config = dict(
    n_layer=13,
    d_model=192,
    n_head=6,
    vocab_size=1024,
    activation='squared_relu',
    rope_fraction=0.75,
    extras=['capped logits'],
    init_std_up=0.0361,
    beta1=0.95,
    warmup_steps=0,
    final_lr_fraction=0.1,
)
Each number is 128 + 24 x the weight over its row's rms, rounded and kept within 0 to 255. Layers, rows and columns count from 0. The size above them is the row's rms in percent of the matrix's.

# layer 6 MLP up, 768x192, rms 0.185, rows 720-736, columns 96-191
size [102  94  92 105  98 110  96  95 105  81 102 101 101 116 107  97 101]
[[150 115 125 176 152 163 154  97 130  88 138  91 136 104 131 128 174 115  83 143 122 174 125 118 135 122 164 130  76  91 125 127 159 152 124  95 134 104 113  96  73 160 173 148 118 128 146 121 111 129 120 172 131 132 149 124 106 131 160  68 139 133 122 134  79 130 135 112 134 126 115 159  80 131 148 113 109 124 175 126 161  85 165 117 131 136 127 117 124 143 133 168 161 107 121 129]
 [111 132 144 121 141 138 134  99 127 103 142 132 130  77 140 119 114 108 107  75 112  86 104 114 139 114 155 127  81 133 140 118  95 128 163 113  96 135  83 130 174 148 130 164 139 103 151 136 119 129 118 142 133 110 100 119 133  88 120  83 128 135 106 136 152 138 100 138 147 139  97 134 151 109 157 117 124 108 146  96 126 124 145 174 156  92 143 111  92 113 131 163 105 111 105  83]
 [126 126 123 140 136 147 135 115 134 104 124 166  98 135 166 124 110 129 117 148 121 122 153 132 148 173 116 147 157 149 114 163 125 143 143 143 166 128 135 124 116 104 111 116 139 121 116 114 120 135 135 175 123 119  97  97 152 169 127  99 179  97 103 141  95  62 133  97 154 123 103 120 143 132  93 126  93 107 101 132 105  88 153 144  98 144 153 135  85 149  81 160 106 118 109 141]
 [ 74 115 157 117 119 126  91 107 141 137 168 123 118 144 152 154 103 142  93 129  97 144 139 124  94 124 116  74 143 135  96  73 117 116  89 114  98 144  94 112 128 126 148 139 134 132 126 163 154 121  95 131 102 133 149 112 112 149 138 101 158 156 129 123 143 122 101 142 155  88 117 110 174 121 140 112 144 129 149 126 118  72 172  98 142 168  95 162 164 130 120 186 113 146 165 116]
 [173 134 124 145 126 140 116  81 144 145 126 104 127 143 131 123 142 139 131 138 156  99 152 129 101 127 118 132 163 153 135 148 144 138 145 103 109 138  99 150 146  99  98 139 112 149  69 122 126 120 150  88 169 167 133 154 134 103 147 127 134 103 119  82 134 128  88  95 112 137 118 171 138 136 121 100 154 149 131 140 130 125 117 132 144 121 139 105  92 136 149 103 140 106 113 161]
 [183 127 121 155 133 117 137  79  94 161 168 136 125 125 127 122 117  80 138 123 103 133 182 119 128 164 168 145 150 140 141 157  90 138 115 149 119 114 165 134  83 106 106 116 106 113 102 187 110 135 135 161 133 143 118 162 132 116 212 125 153 144 132 128  74 125 131  90 132 141 112 142 145 112 128 180 127 113 109 104 162 165 133 139 131 121 117 112 156 114 123 127  92 141 148 153]
 [140 159 114 101 148 147 135 126  80 133 138  88 131 135 128 157 178 150 153 125 148 142 162 165 127 101 111 116  95 150  87 131 137 163 135  95 125 107 122  86 143 113  84 119  96 112 103 130 133 114 136 159  93 113  82 112 120 121 127 136 116 123  99 160 124 117 107 110 114 148 117 133 136  70 128 171 117 108 173  75 150 141  99 179 127 139 132 134 124 143 116 110 137 152 124 148]
 [133 141 102 118 109 162 164 116 137 107 146 127 155 124 145 146 172 142 120 169 141 149  64 163 157 131 149 110 150 116 108 137  93 128 106 160 124  93 157 164 135 113 109 161 121 122 138 145 127 105 127 147 138 153 116 123  77 122  95 127 115 160 103 153 142  66  91 169 166 114 128 106 163 132  94 101 125 156 135  87 151 161 119 107 117  94 143 115 127 135 122  84 149 110 141 118]
 [100 113  98 132 110 156 129 133 149  96 200 137 115 111 129 138 129  94 149 100 129 157 167  90 153 131 132 168 100 134 132 137 137 175 145 188 151 104 123 163 124 114 160 134 123 121 124 116 144 141 131 129 106 154 146 125 129 159 116 130 134 112 170 180 149 144  99 111 126 154 130 111 134 150 155  97 108 101 128 126 139 102 117 140 129 105 140 110  99 112 123 125 144 118 133 119]
 [106 134 173  66 145 104  80 141 139 106  92 126 128 151 101 137 115 119 152 103 115 120 104  98 115 140  96 161 119 154 148 135 136 186  95 125 115 120 105 118 137 169  81 124 147 119 116 129 138 113 123 178 128  92 124 101 139 114 120  95 154  96 103 126 138 126 121  70 120  91 121  98 148 177 100 136 128 128  99 146  86 124 151  70 144 146 145 109  83 150 119 122 116 145 121 136]
 [164 115 117  79 110 131 112 110  97 101 154 146 104 133 164 162 107 118 186 142  80 179 122 154 131 144 174 105 159 115 133  93 158 101 118 133 133 121  77 124 105  97 113 105 150 107 139 118 155 119 130 152  94 159 110  88 110 119 149  86 137 121 115 132 150 111 163 150 141 156 110 128 109 157 154 118 129  98 114 130 129 138  97  87 130 160 104 144 131 103 124  88 121 167  85 124]
 [155 126 105 129 135 124 126 150 106 154 142 141 106 105 136 103 159 122 113 105 118 173 108 132 106 129 123 158 133 103 113 100 123  80 151 145 150 132 114 126 144 118 130 110 134 120 108 145 123 135 131 108  92 133 120 158 125 132 127 142 132 118 118 121 132 105 124 109 123 111  96  94  94  55 111 125 133 125 145 131 112 106  94 106 102 100 129 140 109  89  92 162 103 155 124 115]
 [103 154 145 107 139 132 140  82 131  95 121 119 121 150 137 124 155 130 161 130 172 173 135 122 132 109 149 104 135 175 111 140 159 118 122 137 127 138 137 102 132  99 133 148 135 147 134 109 146 130 118 134  77 107  99 143 146 159  95 100 130  95 133  87 140 125 138 116 126 122 179 145 166 128 103 117 123 114 145  91 131 129 121 120 139 159 149 148 171  93 107 139 158 217 132  99]
 [149 107  70 106 112 167 106 137 136 122 123 146 121  84 143 166 141 153 102 116 159 129 131 129 103  83 106 101 129 128 179 128 110 112 139 176 131 122 141 101 136 135 164  73 142 118 106 129 148  86 118 113 111 142 133 152 113 176 112 147 149 123 183 167 128 121  84 128 137 123 112 143 110 160 138 146 108 149 153 120 151 116 170  80 119  60 130 152 166 133 101 161 129 135 140 137]
 [144 121 142 158 143 138 122 128 108 112 156  96  85 120 149 139 130 122 181 112 139 118  89 132 155 124 103 173 139 116 136 112 120 127 165 108 121 115 148 166 136 156 123 137 140 149 133 150 177 101 119 142 127 119 134 134 181 111 125 167 134 141 125 143 121 113 127 132 153 153 108 153  98 131 123 151 105 128 117 143 130 126  72 121 136 120 123 133 158 118  79 165 141  88 171 122]
 [133  91  79 119  97 137 146  71 100 125 142 155 163  95 126 138 151 128 114 117 172 138  92 106 122 131 157 116 144 161 104  80 114 156 147  85  92 120 168 123 118 157 161 133 109 122 111 122 120 116 132 124 139 113 141  68 118 131  79 115 132 128 135 144 161 101 121  77 159 171 120 100 114 104 144 102 114 105 119 132 145 111  93 150 116 116 116  94 127  91 157  64  88 182 124 129]
 [103 173 157 172 121  93 148 154 135 114 176 131 102 108 127 179 121 158 109 125 122  89 141 211 143 151 162 125 139 133 127 110 138  93 128 185 132  87 104  94 131 115 122 146 160 100 145  96 101 155 117 127 121 154 137 103  97 178 120  94 163 106 116 144 121 167 137 167 116 145 137 152 156 108 101  88 114 122 151 142 130 108 142 125 132 124 157 107 156 124  91  87 147  87 136 108]]
# layer 6 MLP down (transposed), 768x192, rms 0.135, rows 720-735, columns 96-191
size [103 100  98 100 101 102 103 102 104  87  99 105 101 113 106 100]
[[135 144 138 148 157 133 118 110 101 137 145 113 132 119 127 104  97 139 105 142 122 133 155 124 111  95 134 120  96 178 133 118  95 105 136 151 133 116 140 166 140 111 169 115  79 116  98 153 120 164 115 136 151 157 124 117 154 111 116 139 102 115 120 115 138 131 154 144 143 111 168  91 160 137 121 107 130 120  90  98 154 128 167 115 100 100 137 127 133 129  97 152  85 113 137 156]
 [129  78 103 114 153 133  85 136 100 172 145 115 127  87 152 173 109 128 135 152 166 145 131 132 144  96 113 163 121 152 125 132 132 133 146 136  99 156 104 114 123 115 118  81  96 129 148 103 107 115 167 146 200 112 107 153 122 158 101 103 126 158  75 122 130 170 136 119 108 107 132  81  95  89 118 121 146 119 146 137 143 127 151 189 150 129 126 153  90 135 161 142 108 119 132 135]
 [105 152 108 118 116 175 142 155 106 204 120 140 130 149 150 161 116 148 153 128 105 137 115 112 139 124 166 136  83 171 147 145  95 139 114 128  96 145 123 153 124 140 169 130 157 139 108 156 110 182  79 161 146  92 130 112 135 151 124 154 142 109 132 131  72 105 118 127 108 130 117 103 166 150 124 101 119 110 108 120 166 128 106 172 119 149 134 111 141 123 191 126 131 120 109  97]
 [130 144 155 139  88 161 134 111 119  95 138 144  99 103 123 143  88 120 142 109 122 138  85  70 137 136 172 142 134 155  79 112 132 159 109 143 139 140 157  98 180  96  89 139 136 142 120 104 123 101 165 110 129 124 130 128 104 136 140 129 143 166 139 173  88 140 118 127  99 158 157 135 123 137 147 139 167  94 136 157 103 133 135  90  93 178 105 100 127 112 102 138 188 139 139 142]
 [117 120 122 154 123 147 161 126 153 137 159 122  58 148 123  87 123 160 165 108 160 104 135 128 136 124 151 132 139  72  76 137 101  93 112  73 126 128 153 117 137 180 111  77 130 113 130  84 139 158 124 135 138 144  96  82 145 132 151 144 146 128 127 115 113 189 131 141 119 167 167 102 117 107 126 151 131 147 118 138 111 149  60 112 135 122 130 134 130 126  73 166 102 160 140 135]
 [151 115 134  98 165 104 118 112 171 143 110 113 117 144 154 116 165 114 119 140 159 124  76 119 152 103  98 139 108  90 164 116 127 113  99 136 101 120 102 155 120 118 124 117 139 138 167 134 160 109 126 136 100 141 131  76 119  71 102 155 147 167 132 110 106 152 145 141 132 146 109 118 143 111 117 167  95 165 114 179  85 109 110 132 143 145 108 138 129 127 117 150 130  98  91 148]
 [ 97  78 186 123 123 139 168 102 120 121 144 154  91 106  92 103 146 169 154 145  95 132 115 142 166  86 143 147 110 150 115 139 111 173 170 107 111 141 115 102 125  72 112 150  89 119 110 138 142 134 122 119 140 110 125 101 129 136 115 139 134 119 202 134 134 104 127 102 122 106 110 164 160  94 145 134  96 123 163 160  87 124  66  98 107 144 158 118 152 146 150  95 121 131 118 141]
 [109 154 120 118 159 133 175 145 122 133 156 113 194 138 108 121 150 142 127 118 150 114 100 113 111 119 129 132  99 106 110 125 108 172  87 150 111 155 110  88 137 176 124 137 113 146  71  88 110 143 179 150 166  81 147 113 130 125  90 148 147  99 117 122 108 136 121  96 127 100 167 117  77 136 150 131  95 120 113 141 144 116 146 125 145 130 100 153 125 152 117 117 121  95 112 174]
 [118 108 129 131 149 117 127 141 122 125 162 152 138 142 110  94 121 138  86 109  96 183 149 131 117 160 144 176 118 142  95  80 156 108 108  87 179 152 147 116 146  93 139 152 118 150 145  89 115 153 109 122  86  98 167 147 161 126 161 115 112 147  95 114 121 110 122 126 134 141 141 139 110 116 115 155 105 117 117 112 171 110 119 168 172 120 150 141 100 122 129  92  99 123 142 110]
 [ 94 136 154 122 100 137 143 159  98 142  95 191 128 145  99 140 132 117  98 140 146 121 169 128 106 117 100 144 153 121 103 132 115 121 116 102 143 131 134 118 110 113  88 138 124 139 151 125 108 173 132 117 122 109 139 145 136 156 131 167 156 100 182 127 135  81 120  56 174  94 140 151 130 143 182 103 135 120 114 140  86 129 134  69 147 123 115 125 136 118 119 130 178 140 118 131]
 [117 105 113 112 100  89 156 126  77 119 146  97  72 122 178 133 140  81 139 143 149 140 142 169 146 101 128 140 108  78 151 139  97 162  95 159 171 110 157 147 132 188 198 106 145 132 121 163 105 120 122  94 102 105 104 120 133 139 102 147 145 163 102  85 115 112 146 122 121 143 119 132 113 112 108 161  96 153 115 129 115 172 105 136 115 121 147 153 148 113 166 151  91 116 143  87]
 [176  98 145 127 151 130 136 113 106 140 101 119 120 104 144 156 121  95 139 117 133 139 135 144 124 116 153  93 104 114 126 119  98  90 187 132 146  86 114 107 125 151 149 113 153  79 129 134 118  84 120 114 116 107 153 124 141 102 126 119 116 105 150 106 112  51 125 106 154 168 130 129 149 160 133  70  96 121 137 127 116  75  98 170  95 135 147 100  86 137 122 146  99  61  90 171]
 [162 138 141 142 124 103 116 122 109  78 149 109 140 137 126 125 121 142 133 149  88 140 146 135 110 119 137 106 121 119 167  89  91 172 106  96 133 138 160 131 132 141 117 112 100 130  96 182 122 121 203 125 139 181  69 124 122 116 152 104 135 127 162  66 124 121 125 139 104 132  99 123 113 115 141 121 150 100  91 156 103 117  95 118 122 130 191 131 132 139 108 117 116 131  93 108]
 [157 122 151  77  88 108 151 149 124 146 157 164 122  91 126 155 152 124  94 136 146 123 157 137 152 120 116 126 121 115 170  89 149 102 128 103  85 101 184 133 150 125  98 104 114 114 167 149  97 150 105 143  93 122 145 131 134 131 130 132 154 147 140 138 120 127 133 142 144 134  91 135 131 125 110 138 126  88 134 143 122  70 168 121 130  79  98 125 141 176 115 133 116 143 148 110]
 [181 142 115 134 145  93 154  70 156 148 132 140 127 148 143 115 102 175 147 116 161 161 113  98 172  92 113  69 111 140 141 139 132 183 149 152 109 122  85 154 168 112  94 170 114 138 146 137 103 172 119 173 134 117 128 120  69 108 143 138 148 148 136  95 122 133 137 146 173 127 122 111 119 148 153 112 153  94 146 106 134 105 138 137 100 150 105 101 151 134 144 140 108 124 134 133]
 [111 123  88 142 122 149 131 151 129 139 114 130 138 138 135  93 137  94 144 136 101 131 148 107 103 113 105 106 153  83 140 121 146 157 127  86 121 162  99 177 161 117 168 151 114 170 120 134 133 163 132 161 160  97  68 113  90 105  92 146  74 147 136 111 116 136 119 116 147  94 134  92 163 144 144 133 112 142 129  90 121 127  93  82 130 160 139 134 116 141 114 111 124 163 119 177]]